config = dict(
    num_hidden_layers=12,
    hidden_size=192,
    num_attention_heads=12,
    num_key_value_heads=12,
    head_dim=32,
    intermediate_size=768,
    vocab_size=1113,
    hidden_act='tanh_gelu',
    norm='layernorm',
    norm_place='pre',
    norm_eps=1e-05,
    positions='learned',
    qk_norm=False,
    attn_scale=0.177,
    bias='all',
    tie_word_embeddings=True,
    parallel_block=False,
    init='normal',
    init_std_qkv=0.0355,
    init_std_o=0.00513,
    init_std_up=0.0355,
    init_std_down=0.00363,
    optimizer='soap_variant',
    learning_rate=0.00425,
    lr_mult_up=0.676,
    beta1=0.95,
    beta2=0.99,
    lr_head=0.00609,
    max_grad_norm=1.0,
    warmup_steps=200,
    schedule='wsd',
    decay_fraction=0.775,
    decay_shape='pow',
    final_lr_fraction=0.1,
    batch_tokens=32768,
    max_seq_len=512,
    doc_mask=False,
    train_tokens=188100000,
    max_steps=5741,
    dataset='wikipedia_en',
)
Each number is 500 + 50 x the weight over its row's rms, rounded and kept within 0 to 999. Layers, rows and columns count from 0. Numbers have three digits each. The size before them is the row's rms in percent of the matrix's.

# up: layer 2 MLP up, 768x192, rms 0.112, rows 715-750, columns 0-191
# down: layer 2 MLP down (transposed), 768x192, rms 0.142, rows 715-750, columns 0-191
up715 106:481465574522517508593537499595524495489452552478492478422501524447531402511374583480488432432562547450539458475456472490519429544496322467579539469493502507427450488567517507491507500527431592434552529509499447512545488481441506487482465492566459453479472408519491445554554479486528541464500612445498501443442583488526480452604563415528536509436442531495495503529466455515531467525590446442545455585504519515417569524520528563488522478509522491500538585453552509568503479613460468456390526487504516492596485453468476389502514466462453458509501590414530436584461534573630503511
down715 108:484399492472547511594522436460443539489449464469487548483642468492487455352495470592430471494444497495442486551562603455441556413587436523565468508517519475485512466498406506454513541533604559559557495504477422456557429501462479456504526464505364530466515507548455397497541474466494448408543457513540529537568526537582500565470544570487482461490501575478521479555507493513417478507435546516405470452482456497428459469505579469513521548517540570538472518492532463558570464553510566556551380416454542519506531471456486549450458571495545446405516494605473495591480552470494551466
up716 103:526504503517509532400427499472545442485501496577476438614606569601543456379517536466420455565534505472507485430577428503490495529504513508496511523487502465452487538506458600449528431581482456443604594456532564454520470566543492578549414537537496449500450490546559567580378548529451449491538582519456521449443407485486520507476484540315553440451441514482601468450542468478512465471605391487403583490555551501518498484482533488483518496485538452448514499475455500464505501456576505505513494449457478545452559459452485532380497512500508599482467485445472475499547497492467496453
down716 104:553590540603475470518486476464534440547467526592506471547568485502535454425533561528528397520531464555522471469518534506483513455500386526448465566503407379482495409501596552573443508462622540460579552566444498481518454498452504538500469462474511591472430567480551496444506515478542479452446492499482506463478430518464521512451562440496563525540460481514548641536456542437494524564491406551546565444521571563419425512518529472500477428586550512518460490437499394507508471525465506423543472494560595467467490445537463495399596461517480514496426550438474405495456513521455619458
up717 124:551568514517427483570513511456457400403481476490510479500518435437562403446475518467519419445478525468490507510515555560508516465426557468506482515504541511435547583594507513447578509611478500465626477446534453418440508485398379477421486503626517534457522483501482500484506541481479474590516560444469461479479499571488557384515493455484533480446504623462493506553488504514524541558516536502601442528522449600434571486563504635449487509531555481498477472414535582547408512525539449568432484507491515586502424507504511462458436522442523466480580475400553515475516542501598494473
down717 124:596495506514540462533447492490506475567492474519481475579516478470549477522516467452446452409476448476471601445460565533496513525623513470511514561577550554486537460439594460412522393556394390474571581511488585480402514474459502522487460628494488577495600478501490541438597417563513496467537445511368423492539430416468516463454399499558557476442445481597516482540532515508530468417570585540479459536483499513421486470548456500498438533567505498485522518549452612477513487529555456522550529516444489544414512507492446435540545484467499508563508518554565587480548507481507430508
up718 110:479505525438491496417543564486565395497585486556431439492506439456487585493396459455503594440452512550501484571496438504531509479625496494511553604516445490530530526495495464537573513547368536450599427504609500419493486485436546521465525530403556435497514410531533508565456510435529615529509449503570516521435437465402523491442459406424479438468542574527492483483473535497525376470485517417517547471452565515507548508498424454506550439532551537543562569447481422537540472484586439510452561446427465551504465548529534493424526455538436480476562484512477503505594494527505502536
down718 101:571526557446530469470510557503606521476503560650547457510478453544376546474533437438503507532394521567548549542509485390493472549557522471460442610582502549441464561411424451457525566476564540561495500499515499449507487568481464461482472402525439522485480488521504446550464544460483503507500499509532495529584493494474525627459446503550481512529466478511526506553462552334464424560492503546528504496457603537476448506526520437506537603493513432501604503463474461410599548508501553464505402436460514503476499470468409449449457456578524496536499532568462577509567398492520547527
up719 113:518456518477553495451453574538482485502509478489511398530467481472439448495492490557492484529584526563456579479517550506466583499417425526431458462531393480494499517482468430489480525529380479448454539596559511505428533467526428533522511542401551524578358495457510450504539563552523427474580514497446519452590457505455369478405524520491493463453521579510470623484485474494500580508513458519669487440475506568452547580509557512497566504464494487555534506487485486554536512553466422476540444538456560483449374513586396516525484493501478474557450547476450447476534449514510379557
down719 105:468513509536490539508542423400502502471494520481475624480551518484482486442477463444471499455515514445579460474494461543516497485559520528588522533541554529502500450515475540479495483509550558563524492455422462525487516490539602468438457437575426495418615491511478542473485446458475653526443539542607534488485514487557527549588558510570476490529453468516512347491548459530490408536498557498368575627528518496498397434507464510489495432492525483454431520517512482495487431412476606455578543477531426504613596543433482480373440542504560540513497510491527588498431525526536547471
up720 082:450471449468476593611488511579509484493563568500533532484453478472544474529510528384554513512436426535527551503445532480501517419496481518423411448500522623576490585408504469622523482572560462458519537640463464583551458412426510519516536400465540418512458514417457503499467440522464483444568471490557479515492416521495586490536533466524484530524548512487476467513491391467601466566547507521571544503463461452587558460525461456481407491499444585412562493482542491578527523394501485465458563451461442425535569505509524454462419426455523568521513442562508526527537513474460487486
down720 090:537483473515534465492480543432574545561617516534464528543423538485507448473467439496542406412494497484440426515560479475571472502543442462548542541499413520469506404519396508380470492625403405525528512516559540533440520563510439514512544500401460471447454495495525487507541456449514492575489527513492548498501509539453573484508492458569564478499605478492386510546517483601498501486500485419461442491617475494537511476501568491514542567545464479436505520521636464401484497482492441469447498501444498476538540440578587633537462543520463583554517492486402590477483602537512465554
up721 102:633424531496483441458421440452426477519493555499492543509486430522620581493511496476527506484493436465539571510469483562485538479435390486527511465551497491479488474546391500445612489470481540504518442524492529471528484472482418548570529447489498490468502498495450511535531566477525562511576594574515541497502526516522469544613461459488540504471547468535493472412436583503530498431541493569497506565480498495500537510563552506418521478518509462465567489482382539593584522497544320431419579495485381534535492434447520594538479489514495422432497514432509452566526476645535584483
down721 098:535478516448426436477478541530521430549556592581446485478493536458488553498461552513479497530492486570510452493415530474361383438519383551470512554537466503506446467542442554420440515490599462515593522567447484477456491569536486438478549495468535467417455440542416565617497481544508576481437459482476417540554489514516429455376457476527569512531543504468527475451463434487519476499573619441492527494532460531433540536574484476518457557459491445599562466548486481471513545489411497444600430488515476470548479539551457545576493599454573513447483525514425578541551427504443510542
up722 097:533432538541427571508497594422529604541532595433479431476466509575504551525428456424458463596469434445532456430471592525439521580473507516438549534502492465450447440573538472465475508474481399400561465432417432515522489413494561432431501508533570520531541485459477571530609464438525447520573616496462464443435547481497533466493430551451503491426525560482496506456503509430457492569488488480487492483601521552459603556474509433507479457453469460559453532458458454526439441521404482534468483540475530586546568514562520466552451588493550474541534540490571500582484535499480599517
down722 116:513448478529434519529512556473522504559515547589489525410486529443579476468533449448415517603518531453481491569414475532536497530503562523538532478464516480590527466566543521456648472505504521454473418488476455578563530427529446473462552494512525414504537511583482520588572499439503541528571617541530558542438597626492456503479534507528551474507572514532574386454427449479547538501465465505551515502511523483445553542399506537466480440455526381500510381518587506433478416462471501539506520515449491449522555475523495495488403526448407504374482452462427517514603502438512504478
up723 108:475538395491507532463571464483535499545560550546427457479538473497611488538592524523491456399378506528397544520545482535466455647477383525486508494462482370450468480499534482504474516576430537509486481516413564566473537470510453543536491502372558485532513479566468507468498496560421605469501566464488542573626494476441473505419499485489501537528396527454459497445523475448478436492578491471504447514564474448532446447496431472558508548483467514583451419564444486494536545507456422511557522395489588511545539447444508502553548505568521554549490473508402568498583446492484498550
down723 107:435467484490521446532509515475537494571495452572510551457540408542484525517502546469522468467465459527464429517455513478486428556451381509556483445480505398450459531469542551434394577508457525554459536510441507594454582483541498521484509556434476475468478534564527547383529510619467546491538500463481483525518506517386497515480449537430588637554437535470447555582553449521443472524501515558471439547516455492512472502387440442532451543626523503534410492558409508460621521474494443546542466466471631486532520402482545541567534529577567541516549511492493501531501458519546579579
up724 109:455422627485439548514471535511481554489456579451511387542492508563475535525474498492482486585419488560501539387526432394481471609520448579429537497480535524471546551512497548516428570512496518492548513528380473414501409356562515490487496523514398530555529479433479529495444578467528438522515545553467471503590552508478455437588517541535492531594533392474469515479517509464491523512537509525446495565509486486545500549522463453457533511496497500504562508557498594363532443527468480423479487479454426498526464580490536504544545549413483501492506581525432389468466618573537562527
down724 113:524489402589515491463531426512514534460559481513461562497441516414541505482466528522545593452554487525506500516529540564459518481585558456489500469501540417557433454533560474432578498504522418545506521505557550479398533576498501572534504441494536464426523491510467442542521542554550485521448548447659482551541561474498549527504470485511505394407486573496400536476444537553500471444463459465427428375396571461468459542438452502505554546531477520482496516534433430580563524485457479564504462480470627451460479520616411416503450422559511528375539515517465526532505528463529459423
up725 111:604420548499377510446542520489602511447506565530450463488474425533512571495482507515459366561423404507517514487509530538445461462420525514453483491428501568438603478518443577454488468570403468491411476491509572384498496515521502465489482489464590484549524518501570553585536482537488537507502532509426480476481427536387476377472440415463547540516424491545505519512446428462484549551492496491477492578488522549542511542487448518438504557563609557516496503459455522478546477599535526489544564530505520619510577505416455535479424536565482490415541527528589454495577523511432516566
down725 105:545526462513470494393584467583513500525488504509510482537498529503481477534505496489511547440467620449554530540458513432480534552522384484479426455496467495504480494538564437507497541492542501509591489570494442465557536466490481492456488541522473468548464456460496473419392433491505509359586461372540500589563535478599468578521621548508523488423520439521503510483531572588448452495591470436547556565596445556417483429509518486570486617446444497431436485521438497489497568558426504450580421462533530463525444524556600484539484513545453508519576501430515479450523469609551455513
up726 101:560573480549442582553503560518493469512496586522582516543511559492510544411540464485512461515546466491426467553493602515510491571467447451485470537372547430465468502511484577522565624580357486510515507475479539448382623471489521585510493502485371568471418466430562457446386512511499506547466489580540533572473511513435523506462519464461457564491525549462514465523463456587451507462483471508548497464576448495468530465481453465482459484464540523397576569490498469447484464493444589430464496492464459573483579465484448496472579541489564558550415504523565521468512452442515594582
down726 100:534481542519497501546427518498480486511474568475551505520495457520445478557527448543436541492515562559485429473497516488413511464553496472487437491458498597514557545426504541483522452566515425568403526542610603574400419445541444486632530489493563563556506540523445560505475574479495545599424478468515434442477553441552483525444481533466577503538452540527570458495503526596414456523491539465570485577525462557524515579506550574514538570530567492486500570575568453505478515590488455514470405430459450589478440553547516429597543553544513508528474590501571450551472408550404526533
up727 096:440449509408413484444503487388466515485484574449524462486498508529465498569509529540528528557583441434554524516532464449463466606470417471435572461521489553526515524562443497444507444436474404447551441546448540527499546437421491463528555452514457395490583516496516591436465559544517477483480549493553500556490527557485471457582478493509614578485442401511604520452463485451486518463429447506430399491441419530570515481559520470432483543414549462404395572510498461556471564549481463509448497435513525606503490506511519485458584564505490568406529483512450456558599573539491484483
down727 103:563538516539564486499517445447518614445539491457568461552461525459509573456523500520451471566557551540537489563532425538487413492421491438577547462595523590381532535484485455560451450408530539528420426580496524553524578650485414511480515492519483557443443488535490516572443425401471480468505476514523452394490476421472476536532456586511522579517499463509507539411507505476406493361518537439526467499522462492491548538476482537500519517480536446475490539470525503406496423429457440472541524640459521395539524524605492525462495544547548551461467477558499439520499549457534552497
up728 075:490516479483567452434537477477576389553520512467423454570523511435438467516561478542483488447546565428454565533479528519401436518484500564496542536465559464548577454371510436479530478424493470605537555535535476459486592539613538473451451616484509547501530535477415559463482512481426407540493482520585483537502438560502504427482480456464403496450578575502527556553482535532467513465529447627503476548495482590528466366448471501529538453459452505542482442520543462522443463471557555587517474614446502520491492459551423463511469524541421452457485573505478591458500555475418465530
down728 100:467434491512467520423531512630546419508538484527519456516542501583509470432467479513459547482464538373431562468569509456513417500457535549505597522439558540516563458458466447443500439527400439447561498469539567550419424443464479561567427498536528469547409553456516437508482502479387482546503504580463579482468489569501442416458497460480508396515464520421479519490552472606562531448558445585523525437503491553479574527430471476456546492484471491508541481478464489482432539565426463618478507485406520473520589541537519477419453485405433560459495549485512597485564522498558415489
up729 093:440524361480470502517550525476518473488469501487525498481513526493427440519405562422527460489489501559540494541523511450485433505508465585447505549484547451588434578516403368494487530446453506525581540431463439493508520542479468485454416523539595544540454428529515548472498493523510436479544464554502459513536534426440511535441538381592442564559550531522534523492489450522525480400458574474481536539542557453493550496549533389529558506555438403450506403423501501455564476503508559539579627511593464467434405470548436508514587519573494591478450479488441526417465506482556426536
down729 101:501605494484415510407491480470465445499421621550504526503467577540478592455466467501541536446509583635440574539525520554628519467397480520554558586501511485501566556559447478578402506562450528582489439400470523505479466455458573568490446514475501469581437552487526511515553403539459500466510487467541514545438584524445442440454568528476483492503520559474494471528499519471577511571575430519522460480487480544535582466547474535615432377556444455468497516519455512434525511459477480468482505561492448495454534533536508503502435549432497542404521465458558584484534470481458568585
up730 079:516488458508545540510526509531386493545413426438489550509475503467520439551492519518458548531503508457559455548429542598471497560435470498424517512568459521485493533462488493477514488409571524487518481546484531511515559535461452476475510472546497612513471497592549484513490521474512561603451536519489563461442556501496427485442501423497592457459453450516475447414499506401472548530450548490561448585527449607403511429440509559523531589583503434381529572519517470589478450575453538569577536496558529517489523442540464472505523599419670464479518439486466371462582538480511439473
down730 079:433483505576511572499501454395494513519531420477402660492394546563493481517439500494501506501474532538356592468480468474593505580425472518482522506458505595523533415619431493443459479452427531444479469413522476492432614493571496519448494528494454399507447570461538482480416483504491453501576409473542582504487503524515525466464562454508500481467509535462498414500576546509469530471527540499461526457564439433503504470457499454454455435431558497560456432544544609481414467501463526509483488430484507475505462530484492511434487484527418576569623472507430457472506520521551534592
up731 111:486479486532539535575450463466517471417488466547436543484523441396558599514554567540540509364486480499385532483509524530458523468497564522511666490497488409536535464479460498528483464551464496473527478471642496491504468543491498478557561499509558522448437589500504456469512397498519516514520447628503512529492416572463516471544514468406486484394489467555451444479497524515459426532505529496534616430516500456516498475530419503549579461375528482519427508554502564534477528507498481637507628508481467572574530496513531559499464455473536533417515396468546491513493457518483550386
down731 113:486573529614447510436476479503495563449464512525372398467496441445465466515502491505583543458497567446464458396385466517453543522454447577506576479509438438630555470465545496478472472559545455420507441524551476485489443555478520447536578469500488507437530524512487453351513496547572578503474483570519420402551469504549539451527536448428509549497520468566516442478491560503519433513507484530534422517434570450479518471523440465504563455411474489533567496515538484463529578492414496552527601520521456463435475486481494491555371540546547494455402428493509466469532410446532601463
up732 104:495376566499519535454473590483517473560526563569466462564428571420545575469521509550445378527517533456471506465532543511433491510388582445444622474429573468423500518434399529533500524468438486487508442573482598455457446520514496423516523604570468528490476450545517576481411523499514547519489541487496447477507651522424542427509469515476549391492411539485509494479490502571512497417489563456501492513481463488448542537524474438469499438381605420481520462476521460552462519465505449563416549549493526521564563545577580503529443538515506497471562517503508491440502535488548437537
down732 106:530534492495537495541469507520518481469441472440467478504440494467439558452492497482402537493484471422402516465465459444374471486462430465474506560595502491533529419448570534491441547469563405495543411538508481492551583559512591481458517537438520397385482535546473571462498515528479468407534440536465579582406555471566488468521517577491591540491565496573456479516497543466522438426490615554586475602469461570505480565527563516488459444530611502497447556588533447425591474436473509503417518428555501585548536506461454567450459546450489489495498514525538485456432422438497492514
up733 095:479361501519464563512459563501497488465438523470542538483486505483481510496550531495438424588496559488567445510518444447606561501415485520454470552488393548542553503573503539433488495459618503525474371398527511507522498528560539492506492505471437611542570522547542508521524443444542392598513452469522527538500557475459519455477523427460500465496543495511459473462526457542599509516491544451469542518504563504514523527577506447516521612413449499504520653593534534486543578511468577556458391534518440388417568468523493546454524480506463506490574485451362518522428546485533468485
down733 078:463604574539523466500476449398440525604543483438490534485560488529482565456503519496553586481509462508434484505445469575420505526474538525472535511527516510450483552515467462554428503514509470431461568582563444469437590475486533450553486481523546575534452411498461472406441531574508646488538561565419367494575480486565436530452457525553512484445533430599578580472521539444416472473570521561508498518484482528575451536545507499517488456539560581560546404431484500434522511524537543515545485454519495596540530461473445517537521425438556496513496525537594568562448393540448537446
up734 094:500452430572469571514537530469526461529522426558473563618525571479435461562507546504443471501525568459579466436477561447492568641469588525409528487519515475465483541466546470532500482478479470497408472549494529575457492459517473465490480474514526511593396475417559490534553511482473433496500436529499451458487516525484498473569458500627593578624524454369503508478556440402559469515545531485553477473470568441563528514523477470512509569546480436531546457556619513528494474513486462414456496538517445369511463406549459454565505559485492538535506566359450516460498530473517477545
down734 090:421370515472461485465583461461488487513559560484513518514461461465545507505462468543521539527561606461546470430572410508487440502530542487515479441523562524594521496479463460546465464495486433446593548473545547495524475547531503536516504516534515521451616497564422480423512508464495534526524536454420499463510566510454468485546475510404480439449587489524520463610414547500464424502471437491504462515529462624464452551509507551416605492515520549397477584456488449545632475596458511500505464545489546627509556594494501395491486470433404484469493496605517441391509456478558444526
up735 098:443427584515388461548517411538514620568512485476449490561455454567470533481604589563482503499480447424564528530453486494492477511484561468541540424507404540485511501492499485526366485416482533543509485569535415470475493501485441523443526475480517518533467477503494519464536465518510456494416438526539426528558613470525457462543544478559479483425465552527384518633468507585520503526506564483505468547503457418531497565436522419496592489462420449453552420531551482468444468487603538528482521514566548556578436368474478507538538358493504425515501447519529502484515566541429544508
down735 104:404503515444524581611465617557477474568402490488487510490581478483521469527390444498421550561542475503475491454540527455501525461602432541475521553463502482601520451474587478527494533574494484390463547429539455477522501538513456517518509508510374507568525493498455504514436505506456488513573542578485621426446463500492498537453641475392552517499511535481566465470517476462579510495595399541403455463499501559418397531524493515477544446537540584447465497451508473574511564513444561450471432456468511536498468482486544428419537429525521468527457506429455581447491434475534509442
up736 096:558517494502528457463424459487497485572460488485525482435525441396516588470514509485527563488465483446521451569406486547484500475524469428543565578488456474399466413458474506482544477488515583530530493471506514500480462517432470571521564485392439465521522563459587433435503564528447568547609576522464520542421564433498423441436486400365397518467512482449457459472505512400470433496444527564484561580463554523525575559544419521473519521508485479480439485520475551521427456453565518453465579610621489480462557438485489516437479526500500504492559586480562450400499522589470556487
down736 104:470423489581466522485617542555517583505517510482466523510486536596532511473514546443475454511557476524481519461578553386545528505516589537484472492523418521489592598503508492519495452532491484513529486551542510459536490455565562466424490531564547424550484433574469552505405406426478473462434428455532472496563529553575619461474554476571541556463528474546518526402494547521537557478592504452489459441514544524517420397436548528533520475493534606444523443415517421460514466642510479647499477401494480519525513619549508491536463516462556509549557447568498493563497565515475487513
up737 112:467481435598438499461580531441481398456536554514541423470445457516578447526474521499459503517468544518437619549490610606561550512493504537487449511478533542556463432533497502503535464513469454483517514507468507432546497518539571577592535465415445396488422493647507388552464482535452469507543413510546560496498461457494614401484517504495536497560483438590549373497476554506534537582499476518479416484471383444520439488464530482498438446500566540503508521528527554522464494488482528490524457509464492498528617490489476434413487504456481483440572419421523425483584530474572566479
down737 096:534549540416508506481484615398565540492468459509525515449555515474439502473630411492534505505540559433435510585495474626515461484415459491551532494515537434543488470529489555515436502472602540575424487604555470581523520474566521534492494526485481472537482432457519417553509532414605490480488629525460521528486426507490491541517558527590536519492512464578448510441540486427507419472502547519603499448486468494425483512551465487449529503529422500616441544496507420439490520461502515523586445515505498487552440532552460486466561545573500379434465552502527412477544358510567532487
up738 095:467506648530477468472453471546486557518510399543496431495500422481586532543524444466372461432453397615503452445522623452558487492475469537472570519549537547489474508507511438468434518425436488392520478430509455588552499522496486511486564476497504563500473668504594474551524497500528504425493495561497507521504538448477514494536512532456427545505430429487462487568433509524477507541489490522463466584414490542504543472545473480435449470491549487556494611528491578541442544528571624515457501450484504479521453512531509548534525398559489550464436446540608400572487566520461554541
down738 091:612529474465502492567572390560528502501569585496549446546461499482475524493484555570615486556568559451474495439477444475507509368519489471598399522469537502512466483503502538551578433601537517572440534473527488414444467461565487518466480408450518486464559469394430574449553563496380503497520604437502457464550514488603411551462451495546441458526457435482551523502599469504591471463429571516490529463543472561523563463523526536604484498522472524532467459616540457526451486558519519528590433484475453504529518535502549521492537569504547503467505451464558517493394530437467507497
up739 105:389491400464578457535456497535550494549485463487475481514531534480513518512436504511538544502506477588513512562407511471391556577524516537520563474470525494387498494525433526541574429538407461509428487445504551502573419596444480500469532564514536504501565483505384530540473519514548623520403497442540588615453428572541523510548604476551566596505557508508560428557527507519509486477451434486642465545436456473475486532480460507573515479504484475534456475558430554536410438410484479532482520508423553499470506473475492527446443419498457516488514468405473505564562507536414513598
down739 106:516520482415556495537487503518538626544442474560484526609468454475439498528570408492443450448529473467433543457560582343451544526459520570459522481505504526474429575531563474578436451575533455573441406479613532559545479454540466493449503531547550557566483452517637489526439493429528491450455445511447580440592521463584488489532550538486519622427512577414546584499458519488463479473502530425476496481492559472459579471435495468517500467431536586486495444507523555523463458431517472512475477407462464506510470458443557463467506615507576488514540453487449520477503553488454519538
up740 114:560465540442463526516554460492484410484538487531468578449461610572555487536484518472501517482494557537423500499437451430473416477489452533527504436373471439569545501519486421566423443572507549514509599435604597501505507539483506544439470589533516460425496506518469488490444495474523530528479554472499464478423536425488491535573460423528464403427530532448524526485435461506538559537531541519555507524501511491589528436516417562421411531555534529512635447550541550550526486523581517550514416525548431519502533426482470486452556471388470551519527446540413542389554399530439570477
down740 112:551524507522476517457507438517381497497520542560499557450456516511477430527559589453522451450408487501419535496525565516521520466483442498563525464386400439499596498489396505500456514541457507511442508595472502464457463517522510539485453474594478493425418482425565527463442424447639523525403507495490504465593496535413470509458566456556455387522386458530571512515473531514447543466367509492529505456481609487557533459501396564492410538528516502477555502494546437515494452569502489513440462559516489522465476450611459446528531532485508558569496407448489552456572465561441477542
up741 099:519540504465461598522552527536568466490500564410539457461536529508417469423478537459495549508469417448498478585497458502566467544489464490468515559481435594417556584455495585483470503438432444505493485546512465446441447521431482450533465481576475463527487565521495516602585506482449455557455484504536412552530445584498454488450548509478512477461494478488598592586505600444464506471482470506576534492501517517450465401618518495506439603600499541494424383465419453442511426452532467455504516479593513562560618476460442482590406493469526507503559437475521474432398450495509485495
down741 089:527512559500420451526456503501431453481511348493417554449495475500495528535570485607516401503552546501472563471532482487449525416507542422515491494548548409589405433490480380494451518571632537514502468392491545528526546477527507601475566462408489529477536466511496479430394491525519499513523504470460502471451451465497504548532495509440505540537504533491416399450527397471541479541428541547459575526474494473475569548418480514441508449415504497521537537492524524545484528562446513621534449552438459404491381493505505539427594504518476420507395573492517550542541535502468530454
up742 101:414419470462394534486478605505575438545559435545421525480497501602525465555521531575500551586472441508443439485523513428525512492488551509507465483496592436478516551463449476531558474545532488470538407489431431443519487502454561562543519617528484427577531486511484581493500539477497524421469437447582500502510485492468465546460490433496473509519398519417463428407445489578558469503436588422396569571523535543470395441444480509513566483495461547448517469447506474499506406478477473462478569473473465629545595462524510456486560493430525550548411506540504455601569521447506461533
down742 110:410474475529408591439562499471522358549506531474444480451489494388589499434564549595524568503527532529488497567510504542510480463535472487390569491559500474454538580463528421540561424498582536502514472471497506497428530510476458605475462513523454574459397567521509600515453427509502417516517371534570565521530524486449443471510519484580522488510507399492466462498513500466514528501486546507481472493496433511544369446547487516580531545398417496534470544444466525429522420463443569508464531532515417456555482502450610543561535476454591531508446500441537432506562516490567540536
up743 099:501473480522461590454461484487558449466517524530531526486425553496480434540400527535407500517381503468444466521510494452546490468499561432549491417497543554400572544396497453470441478504490517523571404533444506461541567509500466466529558528413480475504492444518534448567467420443413571503546475574545500536441435488436515523539422456504518460553396605458534475558569403389496509464530531516526526524491563493475572588475508507526491497374556490505466480430523461471624519536480450546522566554471605463553531465470509549434485489450382520486482439446487528402571453450545519415
down743 099:501480469576498471476531449481491455458500548530499463513530492426553488508528510545556498463397490565499523470534519504510417473530579446598551478481464482456593463492525526459371476538520399571578483522506430442532518483569533503554560513445496458580468508573457449490482356520474564555466512584585596557467526533474490522504406562480490480505386581589439493543517466476610572449602461547458459525438475506459517563460408451562437539456572593484567425588505547531522547496524471533497406481461570504511573441565554564551508513542390510456520521508551558512491467506494479430
up744 090:515440496482490658459512519495562461438575493485484532468467518464513471477509483534471533510431463536461520442397498443560508543476514447534492578458594544530447511537475489494509625444490557446527536557468434346498593478501439580536562510520434445527463402457498523511441479528475558467517528560499571521628436549570489510514559470461534473436441546548509545584542486423464489538531477467548507459507502471568499582490504539684463602453483442564458424461482458527469492478592444485558442476454595504431490403506528517479413459485473483474554484443524453579484489545513556484
down744 092:504550503448600470401528416497487440434498528501488526539576513529498499515510410508503512580469497451473480451525497448564524520477494588434504580545380493490422517447611446519505518410536549533461489543425467454524538460553512499465589514484541602495516579425456368442511563475492532534487521530570441506496413419446536375488526481475506565512448479547656662478446573537524474430516521408404543505510562539540549439462483561496513467452598571518482496528549521522485579585544543500478481516580499492510536495501487537588455442528471452475506545471442508498515495492525467441
up745 098:489567407551473461470526498399506475554470419460413530474457557507484598587532468437489537503479581448594501490457462489460540571573460544527529553428510597430450544518424491516442505585489497534504482497493418471481504475519458576594516555397482475470433504463493544552515480435531517506556479472467562515531426619582530585543543545574433571559562544369511497447541472476465459526523406474511388514476514454441530545450561501496422528453489575456494458458481527553506594575522466395477574438496487415499447448468546496417474442493477530520579522496463425474506588514476520481
down745 090:544565499469520547552480483484463559407503488578501438540506492540516447509570475572506508423522519562393527446430481589548433471487559572517445543596574499494613454505529483475513438468502465442537488432556531439565467527578513486541516502424495579498573510498403519515422517443522528447404566457466482366515509451406475399477433509502652433515490485549463549534527467487485521575542569544533548532513509516529515453430456499610472411532594516475527495471472577521537467564491560562527374414452495571517555567505515405505508490535547478530509567497533491512513529447518442558
up746 099:540552553505400471542427466476475565511483577463504490526438464485478471557493468494522509356531482450481416409498467584505557527454527486546526489519512509504569447595481531503529485580434477492490525452577429430497487485459483496478459454507481463519546457590579501538492526515406546502564403576552493490516449494613476492580478501528452580569554619523448490501520490516522578517598517502439534463503571546476668457507434473547402526491458567488459411541494533513464531455472415408530413478452406521499529444585520480501498530410493485464523539492466493342470504548564529516
down746 100:554501552497561445482507477522514540575441525516482526503546429506583530510554536488487555488468515430555459482496485429497553612496534528481533525412568490548491576551337478477547411480500538575505504423527441577478538525448596494456487557515445506570513411538483569505496506519428490497481503462469541455481490530475375540488558523517451618435526487548580453544527496535629448510545524502475504519539492442492517486471525397481489542413437532511511431465546519478504515431501453550474518506445522547578529547528556479547460468576627452588526544668407511476400494579472490420
up747 108:410539458486463491527447579552430486512535563476488528525476499536480529465505470522572511502466495547571534512422492458469490503508495566441611445492581590497542497487460451521546501489483520555588433519568444583498468440437528460490496440456408524489563517516527559429485469487571454543552545455476534390468587451500513454613486500476430493475521592471637458462533569385623504438506534391479496493536553447498495475546495544440490415533471440457496542483541544409449499595493481443440484429496505523624511453516576471611407475489520583391557466543499502544529474556525499537
down747 101:545582498491557515503567490478465401512606433431486523506578517428362473518570423512540490506397492469530478493428480495497501471505527477360520459481523496522550496523559462530553499449512514515511511569564419523561466437575523491507472472475562436549487519514542446548540530491514515501540527427429498450499471430498499487523557495508540535471546542440641420525460493476475569514494566406425373513492593434536480562521548484439444463507488553439478562513513454474544543617494429455560534504380485563549535532507544372468451604510546458483551470550571522515454540538409578458
up748 099:439531517525458554555556513557504567504463483447501520491434493511450485548578471493566487553446527485595456532596505567460426566411453486526472537448475596536516553509525449559510479535492591443504538448391536547420515456415576534418510586507518488468479420539558482546589480499548502498491514471498561578465577491431481413516512528483574436474528511422490476565531464402532378462463544397499474505448489478460595399504385517525605570512487534481475504461560538557503491462566528504515536580529560583496461550488563385456507515512553560476480584525468514466511514415406530557
down748 092:509434529521551448493472479516514445529482687555549499507506491521529598557501515513510525538513487479552454518509554481534524438601577481471510472497431566452431526471485543519584451479442443513419591489545527511588434443590488488563496450503532543403454560455471486435518501529476416487525612443553469434475488401516553534477449536579471601463419516517474458535488518542450598533488478555476523489472486558514475656537470524450530549539509475479424455493497544461497522612522492518468454495425470505555482490472365537600488367465460508514567497509468562469554490418441444449
up749 104:450524536496514477448475551469495486498583565542550572478397517619533452458437563526508451438555550550480469486582506498452431487480488486482384517538532541582423540570478440584544507545536493428506497478530452518433496424548449552545518453494461538544486568493505484462537478452568509522546530517412521601471530485570567425531430434502447432510459483498569424535493458546544551481581419524587559530522493511436463554573388538507404433587555434504506600384509449404581530448439512456451511539552583489518530531532485530448564510529459467426476522472479577541472486433490569557
down749 100:489520510475452440434508433423471474527493471532414414589606529520486495510529466552503504535511444487536508532457497417522519446484493446498516418441461515475531477475584541541488417479501495423523556494430531444490554483533501549472598468429527559516426452395545481564451557493497493525409495466524571419508434565478499522542543563443585560473497447558549599529578436439472621578486568563413477492510485459540433476469498470460507555503571610487460558642443533438490502513504533552557622523579500564523383548556473485504484528571582502573447551460434520557495473519497520530
up750 088:464492402514569555441537549467506490499520433518495441533488477493603594485452447460506474495442488496503562453514600605515417534504477589454589434540543507513551481513429466514480499411538446512583446527433492492485516442497514480495517507520382508494510452561529476473514501525406509535562500504463595531501565395477416566476416525505443446495586537487464471483576509509435521534536557539531503501566355528510484537496522541516488537557465544507491459514466492488582466618447416508421491453558509541422441518590447415551553562459489432491419659504540459549495596454502501419
down750 102:390485428517554456324510540492530422485479497446453485527435483431581566503434446486495453628514450477508516517459468449499557468395534422493581548539550535563507524438476538509498565513446485461451540510449489519428541492539572504524536438528467476519524524512468513449472487609563480461499550525489540553447518489523436549523461541495490355504545474362522497390528568536504431514463433591502489498505515459443505522558564440559466418484425512569541488604480458505492448443567559581379534404513457524454467453569531445506505531478486530394508494495457538463562498492529556523